Part of a small language model's weights.
Size: 11 layers, width 256, 3 heads of 128 (1 for keys and values), MLP 1024 squared ReLU, vocabulary 3624, 10.6M parameters.
Each number is 128 + 24 x the weight over the matrix's rms, rounded and kept within 0 to 255. Layers, rows and columns count from 0.

# layer 6 attention value, 128x256, rms 0.0551, rows 35-61, columns 128-191
[[ 87 121 148 111 138 114 109 150 123 128 102 122  58 125 128 112 108 148 152 106 139 178 107 117  91 131 167 120 131 157  84 104 124 105 119  84  91 159 113 109  93 131  65 127 117 101 152 117 149 144 108 131 156 135 122 146 185 146  75 145 127  82  83 111]
 [153 111 136 108 156 185 105  93 149 110 139 163 148 158 130 109  87 165 136 127 120 197 133 108 135 138 127 137  95 140 128 106 145 157 116 138 149 138 122 140 145 136 108 147 143  84 177 131 173 171 104  85  84 136 146 158 147 126 118 126 141 160 164 117]
 [ 80 115 126 117 118 134 114 116 139 147 120 134 146 123 138 130 150 132 112 152 157 137 121 135  96 173 116 162 147 136 123 131 164  80 141 146 122 104 146 134 113 113 135 130 174 116 104 130  72 131 142 126 167 135 118 186 101 146 102 147  89 113 121 123]
 [125 113 171 140 130 161 113 101 128  75 100 157 125 108 123 120 109 140 144 124 142 152 123 130 108 117 141 112 140 119 143 129  88 160 165  92 126 139 132 123 133 132 116 114 142 128 104  94  83 137 152 137 110 135 119 150 139 173 146  83 183  97 127  84]
 [104  96  96 154 132 139 127 164 148 138 113 117  48 113 122 117  94 111 116 160  83 133 110 128 100  69 170 130 100 143 158 150 135 131 122  94 129  77 129 216 132 156 196 127 137 113  94  86 105 129 127 139 117 109 122 148 116 195 123 105 143 105 100 106]
 [121 131 150 126 126 106 115 166 153 128 126 142 177 120 175  73 126 109 110  99 123 141 144 140 102 107 116 166 135 137 134 144 121 125 165 141 104 140  91 120 168 151 122  69 111 128 135 119 106 170 129 104  84 124 125 127 126 130 131 129  83 159 154 152]
 [154 143 163 113 139 151 119 143 111 117  92 102 201 170 132 167  90 109 120 131 139 121 217 156 124 110 112 121  85 126 106 129 146 103 122 139 178  88 115 112  92 132 128 134  87 133 155 196 115 169 141 134 158 130 126 102  85  93 103 108  76 110 173 163]
 [128 174  68 109 121 119 145 196 108 123 148 100 127 117 152 128 102 126 144 130 150 141 127 124 136 122 130 124 167 174 103 127 121 112 148 173 109 100  83 128 120 164 181 148 113 160 144 114 138 139 115 143 149 131 129  93 152 119  83  99 149 117 143  59]
 [120 136 167 136 132 143 132 147 127 146 143 114  65 160 118 126 164  92 137 127 117 152 154 126 133 173  70 129 131 118 116 172 136 174 122  82  87 105 111 137 150 143 104 110  79 142 123 130 140 135 109 128 128 123 110 125  99 157 142 129 123 168 123 174]
 [143 110 184  94 152 111 152 133 118  94 143  97 132 114 113 136 109 118 113 186 121 124  86  95 153 166 118 121 134 120  81 163 148  98 133 170 143 168 130  86 139 130 113 158 122  91 162 138 154  97 142 125 154 125 130 119 168 141 121 163 114 131 122 112]
 [167 124 116 108 151 154 123 158 129 136 144 128 129 125 141 113 119 111 103 153 128 148 121 100 126  66 134 169 136 162 149 140 116 131 107 111  92 138 141 126 148 143 132 124 187 127 137 124 115 106 138  98 125 133  89 126 121 127 160 117 121 133 149 124]
 [123  94 108 156 141 106 127 177 110 122 116 151 104  95  85 152 133 153 163  69 140 146 147 135 132 163 168 109 114 147 116 107  95 137 136 124 113 110 107  84 148 165  89 138 156 116 140 138 104 171 102 133 143 131 111 116 106  73 123 122 149 159 135 133]
 [127 118 163 101  56 131 131 126 130 155 127 156 140  81 107 122 161 168 155 163 147 130 163 139 155 113  88 136 173 101  93 142 179 157 141  64  85 112 146  71 114 128 139 176 136 151 174 116 107 108 131 113 110 132 139  93 139 144 124 131  99 137 103 122]
 [120 191 104 117 123 110 136 118 170 133 130 111 120 128 124 133 137 126 124 126 145 104 117 141 111 128 135 102 129 130 139 129  79 130 114 124 127 149 148 104  99 142  86 123 151  87 135 104 118 150  97 136 115 118 139 128 153 156 152 129 158 144  94 148]
 [118 102 195 138 149 175 155 121 126 135 127 177 106  97 118 177 106 144 165 169 128 129 165 152 154 128 102 130 143 145 143 119 100 118 134 133 144 138  60 122 126 143 153 153 126 151 135 144 107 119 108 113 123 124 166 150 124 147 100 135 186 154  82 133]
 [ 85 129 114  95 144  97 101 119 129 102 160 174 150 130 129 141 117 125 156 143 138 106 116 116 118 132 106 110 104 124 115 134 139 135 118 160 153  91  88 165  88 136 115 153 124 139 125 126 121 173 102 167  88 121 122 115 145  83 160 142 128 107 101 135]
 [118 162 146 163 109 166  88 138 144 104  93 130  92 138 132 102 132 150 154 132 135 124  88 133 143  79 186 144 140 121 109 113 127 117 139 123 132 142 102  81 159 107 149 111 126  95 117 103 104  87  84 105 123 133 123 164 118 131 146 127 162  96 148 185]
 [121 103 106 115 123 146 117 139 132 115 162  98 132  77 116 111 155 102 161 174  95 147 149 106 135 112 148 119 137 125 116 143 102 145 167 132 122 113 108 116  76 114 163 113 157  66 122  93 175 140 130 140 142 134 174 112 146 141  64 143 117 110 151 192]
 [162 124 124 142 140 122 135 107 130 129 134  90 119  97 143 103 136 118 115 117 106 134 181 103 135 105 139  97 101 139 114 114  83 137 127  99 156  85 157 124  38 150 106 118 109 124  77  93 171  98 124 151 115 127 152 180 133 124  88 114 129 112 106 138]
 [110 168  92 151 137 112 164  94 104 119 118 142 166 142 104 123 101 156 159 161 129  82 121 105  88 154 123 125 124 157 133 127 119 112 120 175 176 188 146 117 158 174 168 154 130 120 149 172  73 135 110 141 106 123 130 141 109 175 110 148 118  97 133 134]
 [155 101 108 114 147  84 107 120 137 139  79 119 200 131 131 132 119 122 159  86 124 135 103 181 182 150 149 125 150 126 144 107 174 112 181 175 178 121 107 103 135 157  61 112 134 127 129 112 122 142 126 133 150 134 123  97 121 157 154 129 136 101 136 107]
 [105 148  82 120 139 109 145  82 120  80 168 132 117 124 122 138 121 141 130 136 160 162 170 143 119 110 131 163 150 128 107 114 125 149 180 115 130 114 121 146 122 114 161 126 129 157 110 148 128 151 109 141 107 128 110 178 187 127  89 148 125 149 131 104]
 [128 161 144 169 130 126 140 140 119 114 126  98 139  95 133 103 119  94 182 153  97 123 139 149 102 155 139 137 113 148 114 125 140 144 123 109 132 135 111 152 108 120  93 139 152 147 122 158  55 119  92 149 139 113 137  99 115 134 109 129 117 134 138 167]
 [143  95  87 148 112 142 104  89 138 152 126 137 107 144 141 136 108 137 137 121 148 100 160 123 101 124  91 156 125 123 131 145 136 136 136 124 161 133 120 175 157 131 153 134  61 173  90  91 120 138 108 124  75 129 122 114 124 146 144 161  93 118 152 135]
 [135  97 114 134 116 112 142 113 133 113 122 168  88 118 134 164 137 150 166  96 138 147 174 144 102 151 128 133 167 120 151  88 106 123 169 118 105 142 123 155 116 153 167 125 152 122 121  93 138 123 123 142 113 147 139 150  91 142 136 163 127 134 117 133]
 [142 117 169 105 150 117 128 117 114 132 147 168 119  66 111 111 136  98  95 124 132  86 118  79 135  97 210 101 174 132 149 110 106 147 138  99 106 125 141 126  62 134 140 147  83 136 128 138 114 105 148 134 113 127 129 119 144 133 114 125 138 134 113 106]
 [155 142  69 139 137 145 134  84 106 112 120 134 180 128 168 160 112 157 103  66 118 165 157 151 137 106 124 119 120 139 116 107 116  87 116 181 132 114  94 159  96 127 123 150  98 134 138 167 148 157 116 102 153 139 153 141 124 110  99 137 159  93 103 125]]
# layer 6 attention output (transposed), 384x256, rms 0.0601, rows 35-60,163-188,291-316, columns 128-191
[[125 110  92 134 106 152 144 148 170  87 146 118 105 119 116 129 136 139 140 104 154 164 104 149  95 151 118 113 116 183 154 123 129 100 124 159 181 110 134 123 121 124 125 127  69  93 100 134 155 131 109 139 121 142  99 105 137 148 109 160 122 163 108 113]
 [116 135 147 110 116 146 109 104 146 137 160 136 138 136 130 159 136  80  88 121 118 102  91 161 132 110 172 121 114 146 126 103 123 156 121 112 142 174 159 137 122 130 146 148 117 123 131 103 144 146 136 136 124 120 129 112 105  93 111 141  91 132 134  75]
 [ 46 143 134 135 126 128 130 106  64  89 145 158 125 149 109 138 134 102 144 147 119 156  87 148 114 112 129 140 118 112 136 114 148  88 135 100 148 143 142 145 122 134  87 150 157 123 107 141 144 115 143  83 118 141 127 115 100  88 109  97 111 157 137 121]
 [158 107 158 105 149 134 149 166 134 115 101 118  97  99 128 131 112 141 152  99 134 139 130 118 168 134 105 133 132 167 131 142 131 162 109 167 190  99 117 113 100 120 116 142  85 139 121 162 129 146 113 147 129 151 115 136  97 156 108 197 108 119 109 131]
 [130 110 118 123 153 134 146 135 103 126 112 122  87 135 133 138 158 135 109 145 142 103 168 124 191 124 150 184 161 131 133 118 187 118 133 154 148  65 101 138 116 140 160 166  82 129 138 121 144 139 146 116 154 136  52 126 127 138  68 120 146 153 155 139]
 [158 112 159 108 110 109 140 203 139 175 113 123 139 131 137 139 158  91 112  89 111 110 125 136 118 132 131 123 109 104  74 136 125  99 119 129 103 115 121 122 135 124  98  79 138 132  90  84 141 123 151 129 140  94 162 155 141 153 130 119 122  97 134 138]
 [133 140 118 131 114 143 160 126 157 106 104 116 103 155 121 141 112 146  95 131  97 157 100 137 141 116 141 143 171 123  90 141 129 153 151 120  84 134 124 105 105 128 110 105 105  95 132 123 104 150  89 120 130  76 130 105 133 116 109 141 132 173 134 124]
 [113 132 155 133 155 161 105 144 137 116 134 118 138 117 112 109 181 128 166 145 117 157 130 155  97  85 114 113  83 127 135 128  88 159 122 126 156 148 151 125  99 142 122 111 123 102 122 117 136 110 164 103 101 124 127 120 132 112 164 106 151 145 109 136]
 [121 139 104 181 129 123  80 145 172 131 112 170 154  82 139  63 175 145 149 130 129 116 128 109 164 148 131  91 137 166 116 176 117 158  93  64 119 137 136 131 128  88 123 130 173 123 165 186  89 140 101  85 131 137 156 146 128 130 138 116  95 109 111 142]
 [112  84 139 101 131 126 106  78  80 126 105  96 105 134 154 125 159 126 144 163 110 168 121 136 120 123 153 128 105 141 193 111 147 140 144 116 132 143 105 163 131 137 149 148 155 125 148 135 158 133 141 112 104 123  98 122 135 126 144 127 143 126 156 117]
 [137 129 152  94 155  99 153 150  92  94 149 135 142 138 163 107 105 133 189  98  75 111 158 138 145 102  88 144  88 145 147  91 171 112  90 103 104 151 139 140  95 138 135 101 161 103 123  88 161  95 107 130  98 115 136 115 124 123 107 123 126 117 138 168]
 [ 90 129 113  99 162 130 120  97 132 143  91 108 149 106 134 183 111 110 183 121 114 119 132 106 132 141 159 114  95 106  86 116 116 109 198 131  72 102 147 118 124 136 119 129 124 163 163 172  99 105 155 108 156 102 123 121 141 124 115 184 144  94  49  86]
 [140 103 126 132 158 126 134 135 151 118 128 104 131  80 133  88 116 119 149 168 124 107 109 114 121 106 189 144 152 131 167 147 117 159 152 171 155 144 138  86 111 139 103 104 152 130 166 117 111 138 134 118  71 152  97 147 125 140  98 164 125 145  74 148]
 [103 130 132 165 110 153  97 101 143 114 131 124 168 157 141 126 156  91 130 149 131 145  79 142 134 132 106 141 119 144  98 153 127 143 178 127 132 139 120 121 150 162 106 131 130  97  97 119 143 121 101 161  93  97 121 123 110 142 126 138 124 136 158 133]
 [123 105 129 117 124 138 131 139 115 116 156 134 152 110 111 137 194 130 148 102 112 143  86 149  88 148 138 143 139 150 115 146 126 132 130 171 139 122 152 134  95 131 129 107 126 118 113 108 111 104 148 106 117 129 134 120 136 143 150 123 147 177 103 152]
 [137 140 148 135 139 143 122 109 191 142  86  99 116 162 125 145 135 146 112 142 148 139 130 173 132 115 152 140 135  79 154 113 155 138  99 111 151 102 100 138 137 138 125 159 169 135 141 135 132 147 126 149 113  99  97 154 100 160 146 135 136 120 120 119]
 [125 112 141 105 128 137 104 142 126 118 137  94 127 122  76 131 129 110 136 140 109 123 104 184 134 128 116 157 134 140  64 141 141 132 150 123 141 150 105 161 155 136 188 159 143 123 130 132 133 154 123 112 107 135 120 112 105 106 155 135 119  84 137 134]
 [126 127 131 126 182 145 135 152 133  94 149 162 123  97  96 153 189 106 130 126 131 132 117 147 128 117 129  95 127  71 132 151 137 156  91 145 125 113 137 135 108 114 134 104 140 100  98  83 118 122 119 132 121 109 151 130 145 152 125 127 137 143 150 131]
 [130 121 120 137 172 115 121 102 105 138 151 127 134 159 131 148 119 112 118 127 116 108 127 171 141 113 122 116 114  70 131  99 120 123 159  99 153  87 104 124 128 132 121 118  94 152  89 111 110 113  94 136 149 143 120 120 177 118  82 160 134 161 115 126]
 [128 111 106 118 123 131 169 152 185 136 142 153 180 107 152 165 139  77  84 152 109 131 132 109 103 143 126 109 109  98 145 152 102 143 146 147 135 117 130  97 129 142  92 129  79 149 107 131 151 114 150 115 112 146 134 130 136 119  90 165 118 126 139  72]
 [133 140 101 165 130 150 106  90 102 165  56 131 107 175 145 134  97 174 121 129 128 114 129  91 122 109 106 124 128 126 125 130 135  95  94 112 154 129 114 142 147 113 128 152 125 128 164 146 115 103 134 126 143 125 153 168 108 139 151 173 140 143 148 131]
 [108 138 127 102 127 137 142 157 162 127 135 127 143 144 129 184 156  70 109 137 132 129 102 143 167 109 130 100 160 142 134 116 132 177  98 131  89 116 126 175 139 125 179 102  88 131 118 124 176 153  88 154 115 137 138 149 144  95  95 151 111 128 162 126]
 [165 105 108 103 152 127 124 135 141 118 125 112 147 139 105 113 126 149 149 109 146  99 113 146 141 162 111 122  99  87 147 127 138 138 149 114 131 100 109 135 154 127  94  90 109 151  83  69 113 104  55  92  69 140 137 142 106 165 102 120 144 176  91 137]
 [135 115 148 121  86  84 108  98  97 167 150 121 140 117 117 114 112 142 118  97 144 131 140 138 137 124 134 107 130 137 170 137 142  86  98 103 124 146 120 149 151 140 134 153 140 187 127 156 137 113 118 150 122 136 145 159  91 145 142 159 127 132 106 118]
 [136 102 129  95 143 106 152 163 129 112 165 117 164 118 111 154 163 148 149 106 126 155 128 189 117 117 177 191 110 154 155  88 133 139 152 142  74 189 128 164 140 138 105 121 160 215 114  92 140 133  91  83 104 134 123 150 143 120 102 182 112  65 167 122]
 [162 105 165 136 144 166 162 100 199 113 126 138 172  94 151 140 126 110  86 133  99 150 142 160 109 149 146 114 115 145  73 144 134 122 148 117 120 112 131 107  98 123 126 123 140 110 115 121  78 151 123 110  93 112 136 143 141 155 115 102 146 145 122 159]
 [ 87 153 152 114 112  85 132 140  97 140 180 178 111 115 118 181 133  81 123 155 136 125 205 165 166 154 130 185  98 141 166 104  99 117 104 119 118 125 150 142 141 127 144  78 133 114 144 116 140 166 116 128 141 134 114 147 121 151 144 144 120 120 145 163]
 [135 121  73 127  75  95 185 125 112 124 137 123 110 144  68  81 131 182 101 161 160 159 157 173  76 101  94 111  74 113 155 125 104 103 114 102 128  93  79 152  93 124  94 189 124 124 129 167 108 120 119  90 153  92 127 121 168 157 104 129  97 142 124 134]
 [130  95 102 133  90 141 183 147 101 126 163  76 164 109 156 129 115 154 145  84 119 101 116 130 126 135 114 110 115 130  71 150 135 140 172  86 156 131 100 103 105 106 170 101 149 157  91  92 112 152 124 164 123 133 135 116 124 127 117 133 145 167  81 119]
 [145 131  95  96 135 106 172 148 149 134 159 154 178 171 166 157 107  99 124 138 184  91 112 101 107 124 151 110 105 143 126  94 141  76 137 131  76 116 116 154 145 145 118 127 141 165 116 150 134 155 132 129 151 136 157 155 133 142 132 159 117 134 120 110]
 [106 124 144 114 119 147 116  92 131 137 137 128 126 114 153 183 121 120 137  86 113 139 115 124 123 140 109 146 115 128  83 137 115  84 161  90 168 126 116  79 135 119 117 152 172 152 119 106 134 141 149 142  86  97 178 144 187 115 163 153 133 167  66  81]
 [125 100  94 140 130 129 135 113 121 106 126 151 145 142 144 153 104 126 113 169 178 103 148 147 101 107 120 142 124 144 145 121 155 132 105 135 147 128 127 124 136 141 107 149 116 123 143 165 106  53 133 101 119 144 107  98 181  82 152 153 187 138 164 137]
 [166 127 117 130 156 122 174 126 125 169 166 135 104  74 134 132 129  84 143 123 122  98  94 109 108 156  93  87 114 113 186 126 138 144 148 178 140 126 103 166 110 127  97 129 164 137  37 193 133 100 113 115 105 156 135 132  94 165 126 102 144 161 119 119]
 [110 116 116 137 160 103 114 107 142 104 176 161 143 124 143 139 107 132 129 149  90  74 121 116 114 104 123 157 104 108  97 119  90 115 143 127 118 107 143 139 167 125 163  31 112 165 192 129 148 146  82 128 119 130 183 162 123 137 131 141 110 157 131 153]
 [178 144 102  96 164 124 118 128 107 121 151  86 168 162 137 102 106 161 153 127 148 129 135 144 124 142 116 134 127 110 126 122 135 161 135 204 173 131  82 150 125  90 105 136  87 122 138 127 114 137 167 110 149 118 129 137 153 122 158 113 122 160 133 129]
 [119 122 125 134 116 135 137 127 164 137 137 116 141 135 139  78 153 108 182  97  93 161 162 152 128 104 146 166 100 122 125  89 104 149 116 150  72 144 127 135 146 116 162 122  97 127 164 114 132 124 110  72 123 134  98 141 122 130 139 107 103 128 161 134]
 [170 149 127 157 141  90 118 150 150  85 112 122 152 121 119 147 123 136 129 135 141 173 105 139  85 146 172 120 140 104 101 132 134 135 146 128 155 121 140  97 138 110 106 167 110 162 134 114 100 155 182 123 110 116 123 168 153 126 132 121 148 116  71 127]
 [148 152 144 152  83 144 149 140  84 118 125  95 130 123 145 157 159 160 105 146 125  95 122 110 108 132 155  99 129 105 152 162 162 111  84  93 139 189 155 144 139 125 160 121 141 154 123 162 104 147 142  96 167 138 159 112 112 143  93 107 130 112 113 171]
 [101 175 111 111 151 138 124 148 140 109 139 144  40 135 114 126 116 142  89 102 130 132 159 133 144 143 166 115 131 169 125 132  96 111  89 121 149 166 147 137 159  92 140 123  81 146 128 196 152 135 121 131 158 114  98 108 140 172 114 116  96 129 163 132]
 [131  89 192 109 156 119 117 113 102 118 124 149 121 107 119 129 140 144  69 133  96 163 137 115 118 121 105 128 110 144 111 125 145 120  85 166 172 153 150 149 119 113 135 145 139 126 115 121 136  95 148 127  97 164 114 123 105 134 106 146 115 127  97 111]
 [123 135 121 146 151  84 163 147 122  92 147 115 145 115 149  80 141 142 101 130 182 126 152 121 144 115 148 125 117 121  92 138 150 129 112 115 101 135 179 108 156 162 149 165 104 115 102 132 125 156 119 155 172 132 138 133 110 105 122 113 121 137 132 110]
 [133 148 110 129  94 116 152 131 142 130 152 120 105 135 142 118 123 100 187 130 129 110 119 119 121 135 112 143 124 108 141 156 133 122 156 155 111 172 132 109 128 140 119 131 137 112 116 173  90 130 109 157 204 145 149 124 133 155 115 130 152 107 178 152]
 [157 135 143 143 123 158 129 141 177 157 136 123 111 144 152 135 135 158  91 156 144 159 123 138 102 173 134 105 147 186 163 160 135 140 100 126 117 132 170 130 132 149  90  98 104 145 161 104 148  99 159  85 129 130 112 144  99 117 118 164 169 114 143 147]
 [149 141 145 106 136  68 124 118 122 130  93 145 101 160 110 104 145 145  98 119 122 177 115 110 103 148  96  74 156 160 127 123 158 158 158 119 154 114 154 110 119  93 147 167 114 118 118  80 128  92 170 120  98 170 103 105  95  75 136 155 159 150 130 148]
 [146 123 144 121  75 172 124 141 100 125 107 102  99  32  99 109 149 163  68 119  50 166 125 114 100 134  82 156 135 129 128 127 117 134  88 140 143 130 133 115  95 101 142 150 128 122 131 146 118  74 146 117  66 172  89 137 140 108 126 154 109 157 109  98]
 [137 186 103 114 177 146 136 161 149 133 136 124  99 169 151 103 137 115 126 110 142 124 126 121 133 131 134 100 135  77 179 157 148 130 148 150 133 158 110 155 134 112 154 124 109 120 120 153 123 159 130 122 173  91 151 123 166 114 118  89 151 170 166 136]
 [122 145 166 151 107 139 117 154 104 139 160 107 106  94 116 138 105 119 140 136 112  94 140 110 123 106 126 159 107 124 172 141  74 109  93 107 149 152 165 185 105 144 178 131 165 163 114 125 125 131  87 116 120 144 157 129 137 162 101 119 111 109 171 166]
 [118 115 130 145 125 106  98 126 175 142 122 117 153 120 136 141 115 150 164 147 121 122 158 134 105 152  87 128  87 149  79 133 101 127 152  85 131 132 120 112 115 145 164 139 158 142 115 128 120 136 119 113 169 147 137  83 113 163 141 151 136 148 120 145]
 [118 116 179 130  96 137 109 126 125 126 124 148  75 128 126 130 158 137 115 114 121 105 114 131 156 136 108 122 123 163 118 203 114 119 119 138 143 169 150 127 109 143 169 121 146 147 144 151 148 125 116 115 106 148 142  80 110 114 105 137 125 125 136 136]
 [128 140 100 126 141 146 151 135  93 116 121 122 173 189 160 138 154 113 194 146 153  98 110 146 122 197 141 133 137 107  99 121 137 158 164 167 118  85  96 121  97 136  87 136 141  80 140 146  71 162 143 153 157 127 116  95 138 114 141  89 139 143  90 130]
 [ 96 160 131 167  70 171 111  94 153 155 108 116 160 126 111 125  85 123 114 139 124 122 118  91 135 119 106  88 102 112 115 171 106 144 159  96 142  76 121  84 101  77 152 118 126 134 147 133 106 126 151 121 128 167 126 143 177  93 151 159 166 156 116  83]
 [139 129 149 115 170 135 115 115 120 131 130 148  94  94 120 152 153 111 168 106 111 148 132 145 146 132  93 147 128  88 153 100 116 111 122 148 137 147 103 172 148  99 104 137 140 130 151 106 162 128 156 122 154 104 112 133 121 128 140 139  91 137 122 135]
 [108 150 101 135 126  81 128 131  94 117 124 191 123 100 127 154 201  92 106 103 157 101 137 123 105 150 124 103 123  77 135 137 188  95 172 111 121 138 123 131 125 112 140 116 122  97 137 115 114 145 100 144 135  83 170 157 107 112 106 154 129 156 150 123]
 [121  93 110 128  96 107 165 148 133 106  95 153 116  82  81 118 107 105  85 142 151 123 112 138  82 122 138 104  99 127 134 112 113 104 137 129 130 123 107  88 130 129  92 107 110 135 128 121 117 160 119  75  92  82 127 135 160 143 128 126 101 115 136 131]
 [130 116 130  98  96 166 158 131 143 122 142 131  86 136 146 109  96 139 114 110 165 165 180 138 148 152 108 105 172 115 104  95 122 128 140 119 128 111 137 102 141 112 137 130 126 138 120  89 102 144 126 192 155 145 102 112  83 138 127 138 140 103 138  94]
 [107 147 117 128 125 144  75 134 162 134 165 153 144 127 157 168 137  92 124 126 114 145 142 150 120 113 123 125 113 124 117  82 118 104 106 131  96 125 127 132 135 158 154  89 137  98 126 123 130 113 163 131 155 103 119 139 130 141 121 134 141 122  89 111]
 [147 113 135 106 116 168  67 112 144 147 125 168 138 121 131 186 136 145 130 110 117 166 149 101 122 141 129 160  89 130 121 135 122 123 138 136 158 175 192 103 105 104 126 129 155 117 148 121 107 154 105 170 136 137 171 171 170  91 157 197 112  81  95 118]
 [114 117 120 120 162 149 141 138 121 159 133 104 118 130 129 132 134 113 148 162 119  86 156 155 135  88 102 115  84 114 158 162 159 127 169 137 179 129 133 120  82 123 148 152 123  87 153 158 146 108 130 141  89 104  81 132 154  64 146 111 153 136 132 139]
 [147 145 131 152 166 126 153 150 166 153 133 138 123 134 124  97 123  82 136 175 108 101 107 133 157 128 111 109 127 127 162 182 139 115 119 162 142 133 141 152 110 158 131 131 144 145  89 137 118 148 129 123 117 155 128 133 145 118 139 140 151 147 114 167]
 [145 114 100 161 147 100 153 105 105 124 119 154 133 128 157 130 133 189 134 106 107 158 153 117 113 160 112 110 143  66 161 118 130 108 175 130  98 113 156 120 148 111 169 110 163 152 156  68 139 170 106 119  83 155 181 130  84 124 123 168  99 122 142 136]
 [144 138 133 161 145  97 171 140 118 160 162 111 155 118 129 149 100 156 148 137 105 106 137 116 148 111 131 144  96 103 141 166 140 119  92 167 188 122  86 117 126 122  89 105  89 110 116 137  98 115 144 109 139 137 135 126 128 103 132 130  98 120 117 161]
 [146 138 120  88 146  82 148 172 154 140 144 131 106 141 135  88 121 114 123 121 155 149 155 164 138 138 144 133 110 106 150  93 138 114  99 147 117 111  72 139 149 109 142  96 103 144 105 150 131 116 125 111 105  89  93 121  95 157 132 121 113 137 136 135]
 [162 133  76 147 132 163 134 150 167 106 137 101 148 123 114  90 123 171 132 114 115 148 125 142 167 111 102 107  96 165 128 129 120 139 157 145 150 162 151 139 117 102  89 132 122 163 115  98 160 137 132 123 129 123 100 147 122 116 116 167 147 113  99 161]
 [125 123 136 131 123 113 124 132  96 134 127 173 167 119 105 171 148  96 122 140 154 114 114 118  97 122 130 152 130 149 127 109 164 152 108 126 138 130 129 162 122 123 166  95 142 110 104 140 115 139 113  81 133 103 157 158 103 113 107  99 124 129 144 131]
 [110 132 133 148 149  88 121 158 158 145 121 157  64 153 122 146 121 138 151 123 139 172 171 130 131 153 137  81 130 121 130  73 152 135  78 127 147 101 121 149 156 101 126 108  76 133 146 151 116 116 153 134 152 118 122  75 162 133 140 133 134 156 122 136]
 [116  73 153  84 118 138  88 132 129 152 149 172 129 152 127 131 184 133 113 101 114  99 127 120 100 129 148 124 128 113 125  98 139 159 113 192 108 176 112 133 119 102 150 109 123 102 116 128  88 138 116 141 175 168 164 112 108 102 131 120 151 121 133  90]
 [167  94  95 139 131 115 121 129 130 119 124 149 173 115 134 124 166 131 109  95 152 153 107 117 145 140 130 110 124 162 137 150 129 159 122 149 112 151 154 119 109 151 153 162 170 122 129 109 114 154 126 114 141 152 126 139 135 109 153 120 129 116 162 131]
 [133 149 128 132 143 100  88 104 140 134 103 132 101 107 151 136 126 106 125 130  86 116 109 149 117 127 139 203 179 107 135 116 149 110 144 151 122  98 143  94 128 143 125 137 150 130 119 132 138 164 128 164 110 123 164 116 118 139 129 125 109 123  98 128]
 [122 150 126  76 108 128 173 166 118 123 159 126 116 127 121 134 124  96 124 134 162 101 113 141 123 204  84 100 150 121 162 111  87 110 134  90 103  71 158 130 134 126 170 126 137  98 132 105 124 116 141  72 116  95 130 130 121  76 136 155 123 129 135  96]
 [127 131 140 127 145  81 156 141 120 119 107 121 113 116 125 108 139 124 128 102 133 144 118 114 113 160 122 144 116 113 138  89 133 131 116 141 152 134 121 147 115 114  78 128  98 179 141 146 106 150  94 131 154 157 175 111 131 126 141 109 106 134 121 174]
 [129 111 121 105  82 151 108 137 124 112 137 108 130 144 118 138 150 139 172 115 101 136  86 137 130  99 137 149  94 143 105 190 106 148  75 149 146 116 136 150 120  99 114 138 146 164 146 149 133 112 102 100 174 194 118 131 133 117 138 152 127 120 162  83]
 [126  88 103 140 124 131 145 146 147 182 173 141 119 149 155 121 123 146 121 111  91 128 159 159 136  95 124  87 127  98 129 131 137 130 159 176 144 171 122  95 148 111 115 126 120 135 140 171 115 178 140 180 141  80 113 122 137 146 135 111 121 155 136 147]
 [161  99 140 136 165 131 156 135 159 147 162 105 131 109 128  76  67 147  99 147 160 158 157 145 125 106 152 118 160 100 113 110 127 118 137 108 101 148 136 110 135 120 125 142 150 157 139 124  94 132 131 156 104 153 109 132 124 152 146 137  94 121 164 131]
 [128 129  94 115 115 182  93  94 134 141 139 144 151 106 152 162 195 195 150 139 106 155 156 135  98 116 116 163 131 117  89 123 139 139 115 134 161 146 123 117 124 134 141 119  94 128 127 156 118 150 105 128 163 103 116 132  88 166 126 146 146 141 139 111]
 [157 100 169 135 143 138 149 147 145 152 144 184 129 139 128 117 134 126  83  99 151 119 126 128 164  83 142 205 156 144  64 164 164 144 131 136 116 159 120  75 138 147 127 121 129 123 102 130 120 146  94 147 125  94 104 146 133 114 157 115 133  97 168 136]
 [128 121 128 135 151 147  93 103 139 137 105 106 133 115 113 128 139 120 151 185 141  98 139 107 139 149 180 151 122 134 110 174 143 168 143 141 158 155 115  99 101  97  96 151 129  92 128 125 123 124 150 142 152 159 130 125 141 103 111 121 154 121 130 141]
 [117 159 169 163 109 135  88 106 146 120 129 156  89 138 110 133 113 110 117 111 137 133 140  97 147  86 132 130 144 104  87 172 111 173  95 149 168 128 122 146 178  92 135 117 100 119 135 167  95 126 142 159 184 147 144 107 138 148 159  64 141 117 154  88]
 [137 136 130 110  72 129 104 157 137 114 119 140 107 146 133  96 139 101 133 105 153 163 116 179 150 146  79 136 133 117 102 153 111 129 144 143 121 120  95 134 161 105 133 148  93 115 126 167 101 159 165 107 177 170 151 146 137 112 143 106 138 132 145 148]]